{
  "n_layer": 12,
  "vocab_size": 11252,
  "decay_fraction": 0.253
}
Each number is 200 + 40 x the weight over its row's rms, rounded and kept within 0 to 999. Layers, rows and columns count from 0. The size before them is the row's rms in percent of the matrix's.

# layer 3 MLP gate, 2688x768, rms 0.0975, rows 1467-1491, columns 192-287
103,210,186,137,180,226,231,120,216,200,226,253,180,190,185,150,179,219,226,190,205,200,216,181,169,247,210,185,186,164,189,201,151,214,238,172,159,122,187,221,196,182,256,179,231,236,246,277,221,228,183,179,174,190,184,201,99,185,196,246,222,211,182,141,117,229,194,189,209,232,171,241,240,214,181,185,182,234,144,238,171,187,299,265,262,201,209,166,185,163,194,173,182,207,195,202,290
097,209,159,224,220,165,133,182,231,226,166,203,192,206,252,254,223,194,220,155,197,152,199,221,166,191,222,201,208,154,208,205,173,234,282,224,240,297,222,117,191,179,183,122,162,77,191,251,173,191,117,207,204,214,156,160,178,256,114,245,219,199,198,189,225,252,230,185,183,167,222,119,185,105,201,173,135,230,193,305,181,322,189,211,232,277,180,177,206,214,255,158,176,171,186,307,191
092,247,170,237,158,267,179,161,126,199,210,266,260,302,121,173,227,212,254,226,203,215,234,158,148,249,102,208,145,146,188,116,224,204,241,212,208,215,182,194,245,189,245,110,179,211,173,203,188,228,232,189,220,261,254,216,172,227,288,233,179,212,183,174,152,273,183,207,184,189,177,217,237,336,178,176,169,224,209,172,203,160,251,234,220,188,185,174,204,164,252,206,266,154,203,147,212
106,245,195,228,237,208,199,218,196,210,232,180,211,240,226,223,203,238,190,168,230,154,141,170,188,237,205,200,243,238,175,160,129,197,205,290,152,253,215,141,179,147,226,183,216,259,139,160,157,188,190,200,184,256,148,239,77,231,232,226,198,206,272,142,187,199,221,231,199,223,278,191,208,192,128,145,210,177,206,237,139,135,87,212,240,209,238,183,163,187,222,174,143,237,204,168,164
099,238,243,254,205,183,219,188,242,235,221,111,224,192,205,154,168,141,211,262,243,164,226,59,183,222,260,210,155,160,211,171,194,214,199,206,261,175,202,219,142,209,240,236,193,175,243,193,155,205,208,217,159,199,195,197,189,156,144,186,260,213,206,129,229,131,210,167,163,210,225,212,228,197,221,130,180,146,189,119,193,164,206,216,161,193,199,145,215,200,234,243,209,199,242,222,126
105,187,255,192,197,171,155,113,77,265,198,189,181,208,208,166,185,197,206,209,261,230,206,197,238,263,158,179,224,151,208,168,276,176,157,177,219,238,151,202,190,229,295,168,153,173,200,177,169,221,224,224,202,145,266,185,177,142,208,167,243,219,187,219,104,207,276,246,205,251,134,222,195,263,165,185,164,191,158,197,157,197,248,175,187,289,164,142,282,187,231,217,241,286,175,152,222
095,200,220,122,115,138,217,203,213,196,211,214,162,222,220,244,167,151,201,243,233,205,182,198,185,224,212,200,243,178,203,228,170,82,224,164,216,234,245,166,231,192,225,170,235,204,200,194,279,205,183,200,215,264,232,184,231,181,233,241,150,191,179,188,195,207,232,193,279,214,191,169,217,148,182,106,276,179,204,222,235,214,160,160,200,150,270,199,204,153,155,217,222,163,122,211,185
101,175,215,213,266,154,216,191,137,190,240,249,193,194,239,232,202,214,224,206,151,187,196,244,164,265,266,156,204,187,164,147,225,178,258,192,167,170,216,206,204,278,209,231,277,212,201,237,149,255,189,241,201,233,197,141,140,201,213,184,189,203,282,252,205,231,269,225,231,171,198,195,237,239,221,142,190,205,207,149,191,227,227,148,197,162,133,263,249,113,166,204,204,183,227,96,182
109,189,210,162,189,168,259,206,129,186,168,145,184,254,268,269,263,162,172,229,212,185,138,181,182,155,211,193,226,201,248,203,225,167,177,148,193,156,241,237,188,152,191,159,161,294,229,166,162,250,261,193,171,120,192,186,241,176,184,242,149,265,286,187,198,174,205,196,181,216,238,285,242,149,210,117,177,255,173,199,227,173,134,304,220,149,189,202,237,136,287,259,163,218,198,170,243
107,207,163,191,190,169,180,278,222,120,255,148,196,190,184,217,194,192,209,240,202,267,173,235,258,148,305,220,210,263,189,214,239,238,210,226,235,273,188,192,188,227,227,217,226,186,180,164,180,169,267,226,184,219,269,169,204,239,194,122,179,136,174,209,194,188,217,187,288,215,146,187,137,222,110,266,174,253,224,207,164,258,188,210,208,229,194,201,192,205,300,226,185,255,253,176,246
105,223,145,141,182,246,206,262,296,275,222,180,114,166,145,235,206,261,211,186,124,320,206,190,166,224,224,182,166,154,261,156,147,128,197,99,195,229,184,183,158,188,209,164,203,205,170,263,143,194,152,227,166,121,233,230,272,320,95,113,304,195,147,253,198,150,226,247,244,192,231,209,237,187,228,232,235,219,214,262,213,202,212,191,183,188,229,128,150,159,186,244,220,199,180,141,305
107,154,137,199,230,197,213,195,229,216,284,192,115,168,195,192,171,221,206,183,230,156,179,207,204,179,176,137,211,276,277,242,207,207,207,221,238,223,188,157,175,264,208,203,165,261,218,220,197,216,123,229,209,178,169,124,208,156,152,223,142,202,173,220,220,212,200,263,138,181,255,238,152,211,129,177,128,204,134,225,265,119,213,119,151,263,180,259,177,221,158,323,227,124,209,196,205
086,162,153,223,254,263,223,192,261,212,208,243,136,231,286,158,225,147,212,196,168,146,215,184,244,196,185,216,206,218,262,206,236,156,196,182,167,163,200,232,263,210,253,240,182,208,135,223,170,138,179,211,222,237,246,115,113,148,224,277,217,207,230,142,248,238,202,137,260,153,179,194,232,193,210,257,193,254,215,135,155,246,205,177,171,172,163,240,178,174,280,252,109,170,209,205,246
076,260,301,209,227,215,118,248,215,189,237,128,265,181,181,276,216,174,218,193,273,266,195,257,188,205,242,219,216,239,202,197,231,213,255,183,256,194,116,256,223,315,149,201,238,223,205,253,194,175,184,177,212,144,258,252,169,194,128,185,209,131,249,259,185,210,246,243,206,199,198,185,262,106,193,229,214,209,240,124,194,199,213,279,205,223,217,191,212,73,195,254,198,202,214,248,205
099,210,243,234,182,202,210,256,198,205,224,204,147,215,215,240,222,166,146,210,279,201,211,193,270,260,294,228,286,187,191,205,175,157,253,143,237,154,204,218,263,235,150,196,301,171,185,200,237,232,197,163,187,151,257,296,188,229,129,173,254,217,223,142,204,183,209,190,221,215,184,252,182,114,245,239,227,234,169,212,224,178,253,181,254,243,172,163,205,202,212,206,193,194,104,197,232
101,162,158,241,234,230,200,209,206,163,212,208,238,161,186,236,176,175,97,209,223,214,237,222,219,217,201,235,233,218,171,263,225,215,265,209,185,239,157,137,177,234,151,121,203,212,105,194,170,205,203,224,158,165,191,138,241,185,257,218,172,171,221,215,195,130,191,220,313,149,148,205,164,192,178,137,182,229,255,183,205,162,238,225,266,264,210,158,194,228,206,135,171,186,230,175,124
096,226,183,206,239,204,136,183,266,198,165,261,168,172,268,152,111,205,154,191,211,197,147,202,200,174,177,228,242,173,222,184,208,164,201,205,180,218,203,206,183,195,193,191,190,281,209,246,279,193,246,181,231,159,160,204,296,256,223,206,216,203,231,200,175,123,206,199,206,203,205,217,256,154,171,224,187,212,264,211,173,106,152,195,255,155,220,161,181,157,150,272,275,191,210,147,179
095,145,191,156,194,213,213,148,226,90,247,165,120,266,199,245,251,184,207,157,253,197,237,211,181,225,203,189,149,198,196,259,203,201,245,195,179,172,288,155,231,181,148,142,198,216,187,227,162,240,235,256,244,315,224,181,174,215,174,133,264,239,207,161,203,242,100,143,204,198,249,178,164,212,207,223,236,238,252,188,231,211,178,235,165,186,247,191,141,233,227,144,200,199,227,223,220
089,220,189,259,287,205,228,236,200,187,248,201,131,167,256,212,140,268,181,213,239,178,198,277,155,149,164,152,210,215,186,228,245,211,212,252,268,252,195,220,170,155,238,203,204,180,199,174,184,175,101,286,195,117,200,152,238,215,188,245,193,206,158,213,222,142,148,232,220,178,235,214,209,137,126,158,195,191,202,129,185,218,113,230,186,152,245,171,231,138,192,205,265,183,170,214,143
112,174,242,193,129,273,166,192,224,169,174,173,283,210,178,223,187,244,181,238,164,184,227,214,190,178,209,192,109,160,201,134,216,131,171,182,179,281,206,179,161,219,198,227,225,155,258,190,155,228,196,177,205,163,192,222,170,216,222,155,139,191,225,274,208,188,194,163,174,141,204,179,235,151,146,160,260,180,135,276,151,142,156,203,217,223,144,187,175,183,187,204,172,179,197,183,209
099,166,221,252,204,282,199,276,77,178,207,219,178,123,153,204,185,232,209,193,180,130,292,215,182,230,177,207,211,164,190,224,187,173,179,185,250,148,149,213,166,214,188,266,228,177,208,193,140,151,156,208,204,219,187,241,244,205,202,210,131,205,187,278,234,171,118,148,222,185,246,65,192,188,174,149,184,172,214,156,176,235,193,143,180,209,173,211,186,154,165,211,245,166,154,188,158
098,212,172,175,248,155,171,175,219,129,235,234,231,189,166,180,185,217,168,239,186,173,165,169,138,235,208,274,154,191,169,203,117,134,164,193,214,189,226,247,228,157,186,143,221,143,238,207,195,165,251,174,292,233,144,162,157,233,220,111,187,188,205,224,231,229,197,236,196,234,230,273,202,212,257,243,182,138,152,199,201,152,255,188,184,113,242,211,193,257,206,240,294,212,178,208,263
096,107,173,95,198,166,191,165,230,205,191,209,206,184,218,167,193,216,142,194,163,151,229,187,218,146,184,236,162,265,231,176,214,257,195,224,231,182,141,160,265,285,247,189,209,235,252,193,184,147,207,240,144,140,210,214,254,180,160,231,208,98,143,259,202,175,202,171,192,230,237,225,129,206,269,168,136,236,223,209,158,176,258,183,111,228,239,166,200,222,151,170,197,207,184,202,192
106,119,208,154,178,213,275,210,189,257,141,228,235,172,246,193,174,274,134,150,209,249,117,198,214,178,267,104,136,195,234,208,137,137,208,235,186,161,204,216,202,244,206,202,311,157,118,212,186,192,172,268,137,130,204,201,215,229,164,152,216,134,201,219,228,202,188,268,218,130,198,159,142,235,173,221,155,234,263,266,181,189,168,251,153,223,196,169,224,232,198,203,99,260,216,245,198
097,207,202,144,282,142,235,134,195,255,167,146,219,246,223,190,184,174,235,231,178,239,137,201,163,157,187,194,186,275,148,219,110,239,241,245,138,166,182,227,211,216,210,180,246,222,221,195,247,249,292,162,263,154,181,193,197,150,228,223,212,268,139,234,185,216,148,194,112,196,112,161,320,243,240,172,196,248,171,217,188,278,210,178,163,244,153,196,220,191,244,207,208,274,225,189,231
# layer 3 MLP up, 2688x768, rms 0.0994, rows 1467-1490, columns 192-287
103,245,215,209,218,195,245,157,252,199,200,238,146,174,201,263,137,186,79,143,193,263,76,177,152,190,189,244,209,162,197,270,101,189,290,214,212,208,210,198,220,259,156,190,154,224,237,181,227,286,221,227,155,244,212,226,182,182,227,234,130,224,162,218,179,196,322,298,193,239,266,106,187,180,259,167,183,277,190,194,243,230,214,226,280,191,224,170,131,237,188,138,206,167,163,190,211
093,194,89,220,201,267,198,205,183,145,117,170,196,214,233,111,192,172,202,184,190,219,231,275,166,172,198,176,116,173,196,186,254,166,198,198,182,226,230,147,277,180,201,204,198,196,200,314,145,178,203,148,194,258,184,160,237,177,156,192,90,157,217,253,197,205,227,160,182,179,150,187,201,174,204,181,188,144,162,219,163,213,195,145,186,237,153,241,171,189,143,175,193,174,115,276,193
096,150,163,168,220,205,222,193,254,323,260,218,220,137,293,171,236,206,166,193,247,270,218,152,197,230,176,295,168,211,181,251,208,187,274,182,173,220,229,251,193,226,166,213,162,243,203,157,136,215,274,208,157,163,194,229,210,192,225,256,174,184,263,198,212,262,212,199,188,241,137,236,198,162,194,184,211,218,266,202,165,243,260,150,124,241,208,185,166,198,153,160,181,265,216,204,171
107,160,228,192,203,122,207,176,253,174,105,245,152,224,217,106,223,238,171,259,245,203,150,214,178,270,210,185,118,196,199,261,248,172,223,245,95,210,165,232,196,173,168,144,205,243,260,159,202,157,196,242,266,194,209,230,285,196,240,140,219,242,169,259,162,184,217,179,164,157,172,179,242,245,232,228,260,214,209,197,233,202,253,245,230,246,277,233,208,177,197,239,220,127,172,205,175
094,275,183,192,156,147,267,284,216,211,198,149,156,152,267,184,145,253,174,160,260,186,265,205,234,171,209,193,267,217,206,288,181,111,279,165,155,173,142,251,203,180,214,165,192,217,154,191,184,162,225,182,161,232,212,140,226,218,238,217,243,168,204,257,211,219,184,128,115,287,182,171,204,186,246,197,211,225,199,247,173,169,195,183,231,165,236,221,75,211,194,202,158,163,201,201,205
108,143,215,165,250,237,164,174,251,229,85,158,124,255,212,134,195,241,144,157,185,317,142,217,255,240,229,165,195,214,233,183,267,280,137,182,123,222,208,198,105,186,172,211,157,166,168,203,233,192,145,181,130,221,172,268,207,221,145,239,251,260,193,238,194,157,197,167,193,197,141,227,174,174,201,159,172,174,190,205,133,220,222,216,190,155,159,149,184,167,157,193,206,175,190,177,276
099,173,218,202,260,273,258,225,172,215,208,177,201,166,217,150,215,198,184,111,134,174,197,276,217,113,228,164,179,209,229,168,191,286,172,254,180,208,169,173,193,204,280,224,161,148,180,109,171,226,207,137,197,259,178,220,188,242,215,152,199,206,169,243,213,221,98,204,180,184,181,209,221,231,274,137,147,151,173,224,120,177,187,197,169,259,134,225,207,163,188,186,222,220,262,162,251
103,242,236,185,158,262,207,161,200,223,191,134,203,218,220,159,236,150,197,176,233,163,174,268,267,214,150,243,159,213,226,257,230,161,163,183,222,289,199,207,213,179,230,178,186,215,231,217,198,205,203,207,229,215,240,258,247,170,243,231,245,162,231,229,215,191,159,231,158,178,182,276,220,126,167,143,159,169,136,165,231,223,206,229,182,182,285,202,202,175,129,214,176,143,221,192,175
108,234,132,205,190,206,207,176,210,260,205,161,120,195,215,187,255,250,231,195,209,108,196,185,218,184,201,301,146,205,206,176,188,213,158,200,96,160,221,215,179,194,290,195,257,217,206,187,148,179,243,225,235,185,189,200,201,240,212,171,218,234,211,142,180,247,171,202,229,283,171,165,273,177,168,138,204,217,218,268,208,241,284,149,126,185,230,199,183,197,266,178,228,113,222,181,182
111,151,187,228,219,212,181,144,218,212,191,255,194,200,196,170,211,165,235,163,138,183,214,159,180,238,160,216,217,112,213,128,171,176,221,191,184,215,154,266,227,260,194,142,231,232,298,207,268,189,135,179,210,186,114,284,155,200,186,243,222,228,229,223,206,195,162,221,174,135,267,223,275,240,255,131,197,173,185,188,172,168,224,170,224,120,96,190,219,204,154,161,172,168,177,124,158
105,187,166,123,182,312,171,196,243,186,159,235,250,164,186,209,219,193,151,204,215,201,214,230,146,274,175,196,184,171,220,153,173,165,187,216,203,180,217,220,195,159,192,208,242,241,171,160,316,282,175,122,147,122,145,270,190,210,227,193,256,266,181,263,269,181,208,195,179,153,193,180,219,205,242,197,185,248,198,175,208,314,252,235,237,173,203,201,128,199,117,215,250,176,223,176,219
107,207,151,75,217,172,192,204,209,156,219,213,202,224,210,272,179,238,201,212,163,189,211,169,177,153,238,249,162,189,249,218,206,210,195,228,308,250,232,208,139,218,243,181,205,214,166,250,168,237,201,204,223,166,179,205,149,131,210,243,154,275,237,168,239,229,215,186,195,167,274,240,170,171,276,169,175,206,258,223,219,230,238,138,181,127,159,205,163,228,186,146,272,144,233,167,206
093,252,184,167,188,227,179,223,246,229,223,176,255,206,265,157,193,171,204,154,203,176,173,161,166,220,238,241,235,192,192,262,189,137,219,133,289,196,171,233,231,153,220,212,200,239,209,289,198,190,222,168,186,218,259,125,145,225,204,260,175,159,184,172,216,267,264,176,202,244,214,179,167,217,194,209,177,213,238,229,193,240,126,178,219,266,189,246,188,286,223,211,186,136,241,226,228
081,249,213,187,259,219,192,204,195,191,201,274,181,179,190,257,212,185,152,224,216,206,156,246,203,206,211,156,274,289,148,212,178,254,302,167,207,202,202,164,173,180,193,179,182,260,185,224,200,156,168,171,234,209,254,107,177,134,198,214,162,182,193,256,239,198,260,179,198,253,135,227,233,102,191,216,327,257,266,169,209,295,292,218,179,209,186,272,260,203,149,152,238,220,136,213,189
098,156,108,166,191,206,191,179,242,226,218,209,173,103,239,219,154,188,163,208,220,184,143,259,194,127,230,226,150,197,199,156,237,181,234,177,237,228,220,206,253,221,157,216,161,126,128,210,106,184,238,212,266,169,206,190,180,216,197,201,224,203,143,177,195,235,175,206,162,209,180,173,182,226,154,209,140,121,267,220,151,237,223,172,191,247,176,182,256,103,218,242,213,263,194,202,243
103,254,186,214,197,172,147,244,253,275,221,148,192,208,243,128,216,229,208,226,221,145,155,289,201,189,143,155,196,160,254,218,104,236,238,201,258,217,204,231,162,237,232,247,156,290,209,219,189,160,217,195,230,271,217,202,155,188,233,236,237,250,254,280,213,232,309,246,224,197,196,211,243,210,161,262,259,220,226,270,290,172,283,213,205,218,142,229,161,130,230,220,201,204,182,264,130
095,218,194,180,145,255,257,206,193,190,196,178,177,202,172,145,188,207,198,200,215,129,167,259,235,172,201,206,270,128,128,242,144,248,165,136,162,178,189,222,193,188,134,201,230,243,237,205,217,254,159,205,243,183,154,192,171,231,149,163,221,160,220,234,264,215,163,255,183,199,234,243,243,154,334,215,174,229,233,214,171,130,229,217,198,206,195,184,189,252,216,214,217,249,218,209,179
099,180,240,195,241,171,147,213,227,148,241,224,177,154,182,217,192,222,201,188,255,216,261,192,155,171,168,188,164,240,221,283,212,139,221,171,244,207,216,220,207,224,216,177,178,197,189,177,204,203,183,190,258,285,203,189,199,159,253,194,195,149,201,98,130,166,197,198,247,136,226,167,127,176,254,254,231,147,292,218,261,194,210,206,148,203,236,214,146,185,193,179,173,162,178,165,211
092,211,240,186,238,240,164,170,197,285,248,183,161,303,198,242,224,162,223,180,161,213,141,149,194,199,121,233,162,191,217,165,163,223,221,201,153,171,161,224,268,217,184,228,125,175,237,186,218,223,214,82,183,212,183,192,209,190,197,159,206,144,160,229,159,262,176,227,177,238,216,174,204,244,298,245,207,160,191,189,248,218,209,217,250,202,209,200,211,255,178,237,107,160,193,134,185
113,154,200,214,199,274,247,204,291,255,241,144,183,184,185,189,204,224,206,124,196,137,158,187,197,166,175,238,165,126,175,226,315,224,129,186,192,178,223,169,249,239,181,235,168,218,221,203,193,248,240,207,163,220,215,122,175,254,197,232,200,267,197,236,254,174,200,145,167,175,283,164,183,223,159,196,201,212,184,197,168,214,151,230,174,211,270,155,205,162,213,219,196,181,233,216,190
106,222,188,176,209,238,195,183,195,220,227,266,175,200,215,245,176,176,207,172,215,129,243,275,146,229,216,175,106,169,227,122,247,164,167,144,252,168,199,223,224,247,260,151,245,241,193,211,188,165,153,200,230,258,186,135,194,211,286,139,270,172,193,166,192,183,177,225,215,274,169,213,188,252,209,179,105,187,233,174,204,154,183,220,269,166,246,238,222,143,269,172,174,205,230,177,204
103,187,187,182,155,143,152,206,189,200,260,224,269,187,216,175,228,137,197,198,157,218,188,165,174,163,207,219,134,242,205,131,255,167,194,176,167,240,168,158,219,200,225,200,242,189,204,174,185,213,163,159,230,232,173,217,167,205,81,159,223,220,201,284,232,260,185,153,153,185,192,199,153,225,210,80,227,216,216,207,120,213,207,157,227,213,185,227,220,203,181,171,186,189,220,159,257
093,174,169,187,223,173,146,217,172,203,184,146,245,237,148,250,180,201,307,200,247,183,146,140,209,119,243,184,226,140,178,208,216,189,134,245,267,157,130,247,205,185,144,180,237,131,124,180,218,225,210,156,196,186,178,178,140,232,152,197,208,208,247,230,198,168,176,174,214,139,203,182,198,126,197,111,269,147,157,224,215,213,243,184,226,167,176,238,232,230,252,203,234,247,150,199,279
104,186,247,187,196,244,242,166,245,208,175,194,209,204,203,202,283,231,177,246,208,183,251,235,248,146,208,261,165,195,197,174,195,255,148,221,257,189,246,254,247,218,239,322,234,198,209,155,205,186,239,117,225,227,226,158,203,196,184,164,266,189,208,185,165,264,196,196,158,193,140,263,193,180,236,189,250,230,197,156,221,193,200,188,204,276,186,183,258,223,186,182,212,236,204,145,276
# layer 3 MLP down (transposed), 2688x768, rms 0.0254, rows 1467-1490, columns 192-287
104,241,184,203,239,229,141,190,165,245,160,187,197,207,203,187,213,223,208,117,215,196,229,158,141,133,259,243,196,185,176,194,195,168,142,190,198,203,168,215,159,254,161,322,134,235,253,121,213,307,286,179,188,245,215,229,221,242,252,159,187,260,203,175,210,177,165,184,253,195,177,162,154,165,260,206,226,220,241,216,176,160,169,273,223,222,144,211,148,258,227,225,215,233,187,195,151
095,153,172,194,195,232,213,246,299,263,159,165,169,110,259,248,227,218,219,190,196,203,168,215,201,210,293,196,169,191,230,175,147,134,159,178,248,201,257,117,164,286,170,240,248,211,223,223,218,263,196,121,186,122,188,196,222,191,232,197,250,199,169,169,248,222,158,210,144,231,180,226,173,221,196,164,210,207,172,209,220,233,199,154,137,230,184,177,200,209,247,181,220,229,149,317,199
095,227,167,246,184,120,236,228,254,204,220,208,206,136,173,167,192,195,212,133,197,167,190,205,198,141,181,152,127,243,212,132,264,214,285,180,210,118,209,223,200,205,173,220,199,188,142,281,254,210,185,162,183,165,249,202,237,253,202,168,224,170,148,226,203,191,278,181,229,262,172,222,228,159,207,235,213,169,163,177,207,188,232,168,108,160,162,215,253,182,218,198,216,159,181,142,183
107,121,181,183,201,174,177,197,166,169,194,147,117,240,256,270,218,178,177,234,156,252,206,161,234,265,194,199,186,267,142,242,209,273,138,203,133,259,213,234,195,188,163,182,203,154,157,166,206,152,194,163,253,190,225,179,218,119,241,232,216,153,189,215,134,227,195,198,236,157,176,159,211,120,266,205,208,171,189,211,174,245,266,213,207,217,248,249,239,259,146,224,212,195,244,252,243
096,200,215,176,223,208,123,216,205,212,235,160,188,230,233,238,200,275,247,174,214,202,152,257,265,121,223,237,210,139,207,182,259,195,159,126,213,218,176,202,276,147,178,251,233,185,181,191,188,227,222,182,131,189,175,162,136,227,170,212,270,192,192,182,174,180,286,209,218,241,189,174,147,303,208,202,166,285,217,219,227,175,191,190,190,151,293,268,117,221,262,255,237,155,210,195,211
103,191,233,135,229,186,133,209,162,146,133,221,185,187,236,209,252,192,225,187,206,291,217,183,226,200,227,291,164,225,184,190,229,225,257,208,222,298,210,212,180,192,247,210,145,181,236,217,242,145,221,223,220,206,198,210,223,198,243,193,153,160,163,197,89,238,204,178,255,150,164,198,125,244,211,200,186,212,264,200,131,247,225,198,180,217,206,191,173,196,171,210,201,201,288,204,197
097,218,185,226,147,162,155,202,222,192,203,217,178,176,248,181,172,215,185,198,280,246,249,181,196,186,173,214,210,209,200,286,235,174,189,241,205,176,245,197,176,197,248,181,203,177,206,237,208,195,219,185,155,226,183,234,245,180,288,251,169,186,184,230,119,162,180,190,221,214,172,299,205,203,195,244,167,253,227,188,218,98,219,220,131,216,186,190,148,149,206,231,217,196,226,178,89
098,271,196,197,180,284,177,160,233,183,236,168,262,178,190,191,177,201,188,262,290,218,248,167,220,163,195,285,205,206,228,167,129,188,134,241,195,276,175,237,202,240,187,193,233,125,188,222,267,189,195,144,245,284,222,224,254,160,197,233,261,119,162,225,141,239,223,156,220,258,133,210,184,126,133,193,165,252,169,254,213,209,199,190,179,198,172,219,154,247,172,215,152,181,163,179,225
100,237,184,235,185,248,306,197,281,257,248,218,171,237,213,199,82,231,143,219,226,243,206,170,174,152,257,198,227,176,146,238,192,207,239,240,193,250,263,244,214,147,239,193,263,185,224,162,176,169,180,237,120,144,196,205,199,161,85,199,198,203,232,113,257,168,132,197,203,172,176,216,200,140,125,299,180,192,214,250,213,234,152,201,245,162,156,188,146,190,203,280,163,244,161,212,109
119,218,229,256,184,232,215,114,181,145,190,236,244,172,216,203,182,210,182,217,199,202,181,229,202,153,240,154,219,112,220,248,140,251,230,139,214,236,153,201,268,206,237,175,196,184,181,194,249,168,193,174,245,196,196,241,180,232,229,289,150,226,223,228,211,129,201,166,218,188,149,220,178,310,174,158,229,174,206,167,254,189,252,190,146,188,195,264,188,175,227,243,234,179,245,169,216
102,138,117,166,213,117,261,215,189,190,203,178,183,260,169,137,160,190,220,238,172,161,219,225,184,167,198,137,157,202,196,278,149,147,137,254,209,221,272,193,227,160,203,124,154,223,244,254,203,224,184,163,124,177,201,135,221,174,205,127,215,165,188,161,164,231,152,219,182,173,200,100,244,215,221,222,315,202,194,167,203,256,243,185,200,221,233,176,206,211,172,241,182,230,177,209,204
104,238,175,176,141,168,147,201,207,173,220,266,201,233,195,247,209,243,173,159,252,163,196,235,163,122,147,130,257,232,195,229,155,210,228,177,215,240,228,257,157,205,232,224,186,216,280,239,125,212,146,228,166,224,199,206,133,189,191,253,218,224,191,154,268,206,167,191,142,251,253,176,257,194,201,186,202,174,196,197,244,182,199,207,189,222,263,230,200,213,179,250,266,233,171,238,203
090,223,212,214,241,159,280,238,205,138,205,193,141,179,139,208,187,191,214,184,189,191,189,254,178,143,188,234,248,267,174,226,176,187,154,182,261,199,246,252,225,263,219,206,235,124,164,151,199,194,214,260,201,223,167,266,202,236,221,192,205,285,235,225,129,234,221,252,226,221,186,211,207,211,273,158,214,226,184,157,117,223,207,210,242,180,168,177,314,187,227,145,205,238,176,206,222
071,206,255,258,100,202,161,267,171,254,290,239,199,217,195,168,114,125,184,146,162,94,153,272,164,205,210,175,216,205,249,192,233,207,167,169,200,243,181,265,167,153,265,187,178,240,175,155,184,214,186,161,215,232,141,160,176,263,190,230,270,226,194,182,165,179,196,195,157,277,156,245,195,193,174,194,101,258,148,177,258,264,121,205,211,174,206,216,158,292,204,256,137,178,226,225,228
098,189,233,190,210,221,244,159,188,159,217,196,121,197,148,152,208,202,218,242,211,180,201,196,204,179,236,281,208,198,221,177,247,232,214,234,280,152,153,224,205,186,206,239,212,184,162,163,93,207,211,238,147,241,223,172,140,240,248,243,163,209,197,142,177,353,173,164,189,177,207,208,156,203,170,182,212,214,198,214,161,189,213,176,238,174,199,157,201,178,192,236,220,202,133,215,235
100,169,183,113,201,264,166,150,183,239,144,183,184,232,138,102,169,240,191,188,187,206,234,211,163,171,151,104,126,183,169,231,207,199,237,150,193,192,185,177,195,143,227,265,246,242,184,159,178,169,162,262,193,236,158,141,184,232,98,128,218,244,264,225,205,176,173,133,232,217,214,244,232,251,134,274,231,267,194,198,251,196,192,152,235,167,151,276,158,203,169,233,220,163,184,206,262
100,236,212,197,202,159,191,239,146,205,202,204,139,233,223,99,175,203,226,238,292,164,252,221,191,164,128,181,219,192,99,253,201,222,168,163,188,301,160,273,165,226,143,239,187,168,192,194,291,250,196,223,237,144,218,205,220,208,231,219,229,220,188,174,251,180,206,184,201,215,179,235,209,162,197,229,225,214,244,181,227,206,169,277,176,206,265,262,227,235,299,211,151,218,264,200,271
103,167,197,241,176,103,228,195,191,94,228,220,262,235,216,236,217,220,141,165,217,198,229,292,203,178,207,186,188,205,204,141,227,189,258,255,245,270,253,180,201,191,217,166,193,166,246,259,194,265,285,197,167,247,215,203,208,204,140,212,200,194,138,196,244,111,185,160,169,199,163,158,258,138,186,190,219,173,202,231,246,252,199,257,186,196,184,246,175,244,223,164,234,257,146,221,225
095,237,227,203,224,236,197,167,265,232,183,253,195,112,198,135,198,163,217,221,201,204,228,171,167,215,242,222,106,194,208,201,130,216,170,200,160,253,167,138,145,201,119,198,222,236,198,175,198,169,173,206,206,201,140,221,260,138,206,156,187,183,127,251,198,222,176,266,150,243,255,175,84,200,287,240,200,203,106,113,156,185,109,228,241,192,189,187,168,188,248,207,204,222,225,93,129
107,183,283,210,274,218,191,197,173,247,189,242,190,190,208,126,232,198,210,198,153,187,201,177,234,189,171,199,191,253,158,217,234,267,154,249,159,178,206,184,208,235,209,221,205,200,224,212,216,201,179,152,187,195,174,167,223,270,182,238,176,222,179,142,170,248,190,165,227,233,239,211,212,181,270,176,200,214,184,190,152,228,141,171,197,207,182,260,227,207,213,158,214,203,186,260,233
106,203,204,200,186,218,152,123,181,126,63,180,139,218,170,168,205,153,200,115,183,125,202,224,167,208,158,214,202,125,181,220,243,130,243,225,160,218,114,130,180,232,173,212,223,243,146,186,229,222,115,200,207,169,224,161,203,225,163,174,193,184,184,148,170,196,168,175,184,259,82,246,206,100,223,234,232,217,252,176,239,163,183,162,247,175,226,181,164,246,157,234,242,204,222,225,216
099,206,287,223,201,277,188,283,189,213,190,219,218,172,183,198,252,219,103,240,228,191,249,116,185,197,223,211,118,259,173,122,165,104,243,181,192,181,201,268,184,150,186,161,180,171,228,210,221,306,192,209,190,286,315,257,230,126,202,184,242,209,213,194,205,217,237,273,187,186,186,143,237,157,160,209,254,231,211,138,218,220,217,219,210,155,179,185,202,198,242,144,191,239,216,191,255
094,210,231,115,248,210,202,215,107,193,236,222,288,204,176,221,152,246,135,177,236,192,252,171,212,145,227,236,245,196,197,217,223,172,254,179,225,201,181,105,162,220,151,200,218,209,118,184,195,270,240,180,162,208,193,125,141,177,190,217,182,194,258,273,151,181,221,177,152,137,247,162,134,247,221,213,168,171,180,290,223,213,231,229,191,212,159,275,161,176,139,194,275,214,181,208,224
102,233,168,162,173,210,134,171,238,195,237,212,201,227,230,169,277,219,202,161,228,171,221,249,177,212,265,108,219,258,182,190,244,261,232,192,183,217,234,119,172,257,311,186,238,217,166,256,185,175,152,171,239,180,193,173,164,194,238,180,173,197,234,164,152,239,217,200,178,237,182,195,155,228,206,178,218,239,200,273,268,217,179,156,201,130,174,192,162,208,220,212,155,155,140,163,245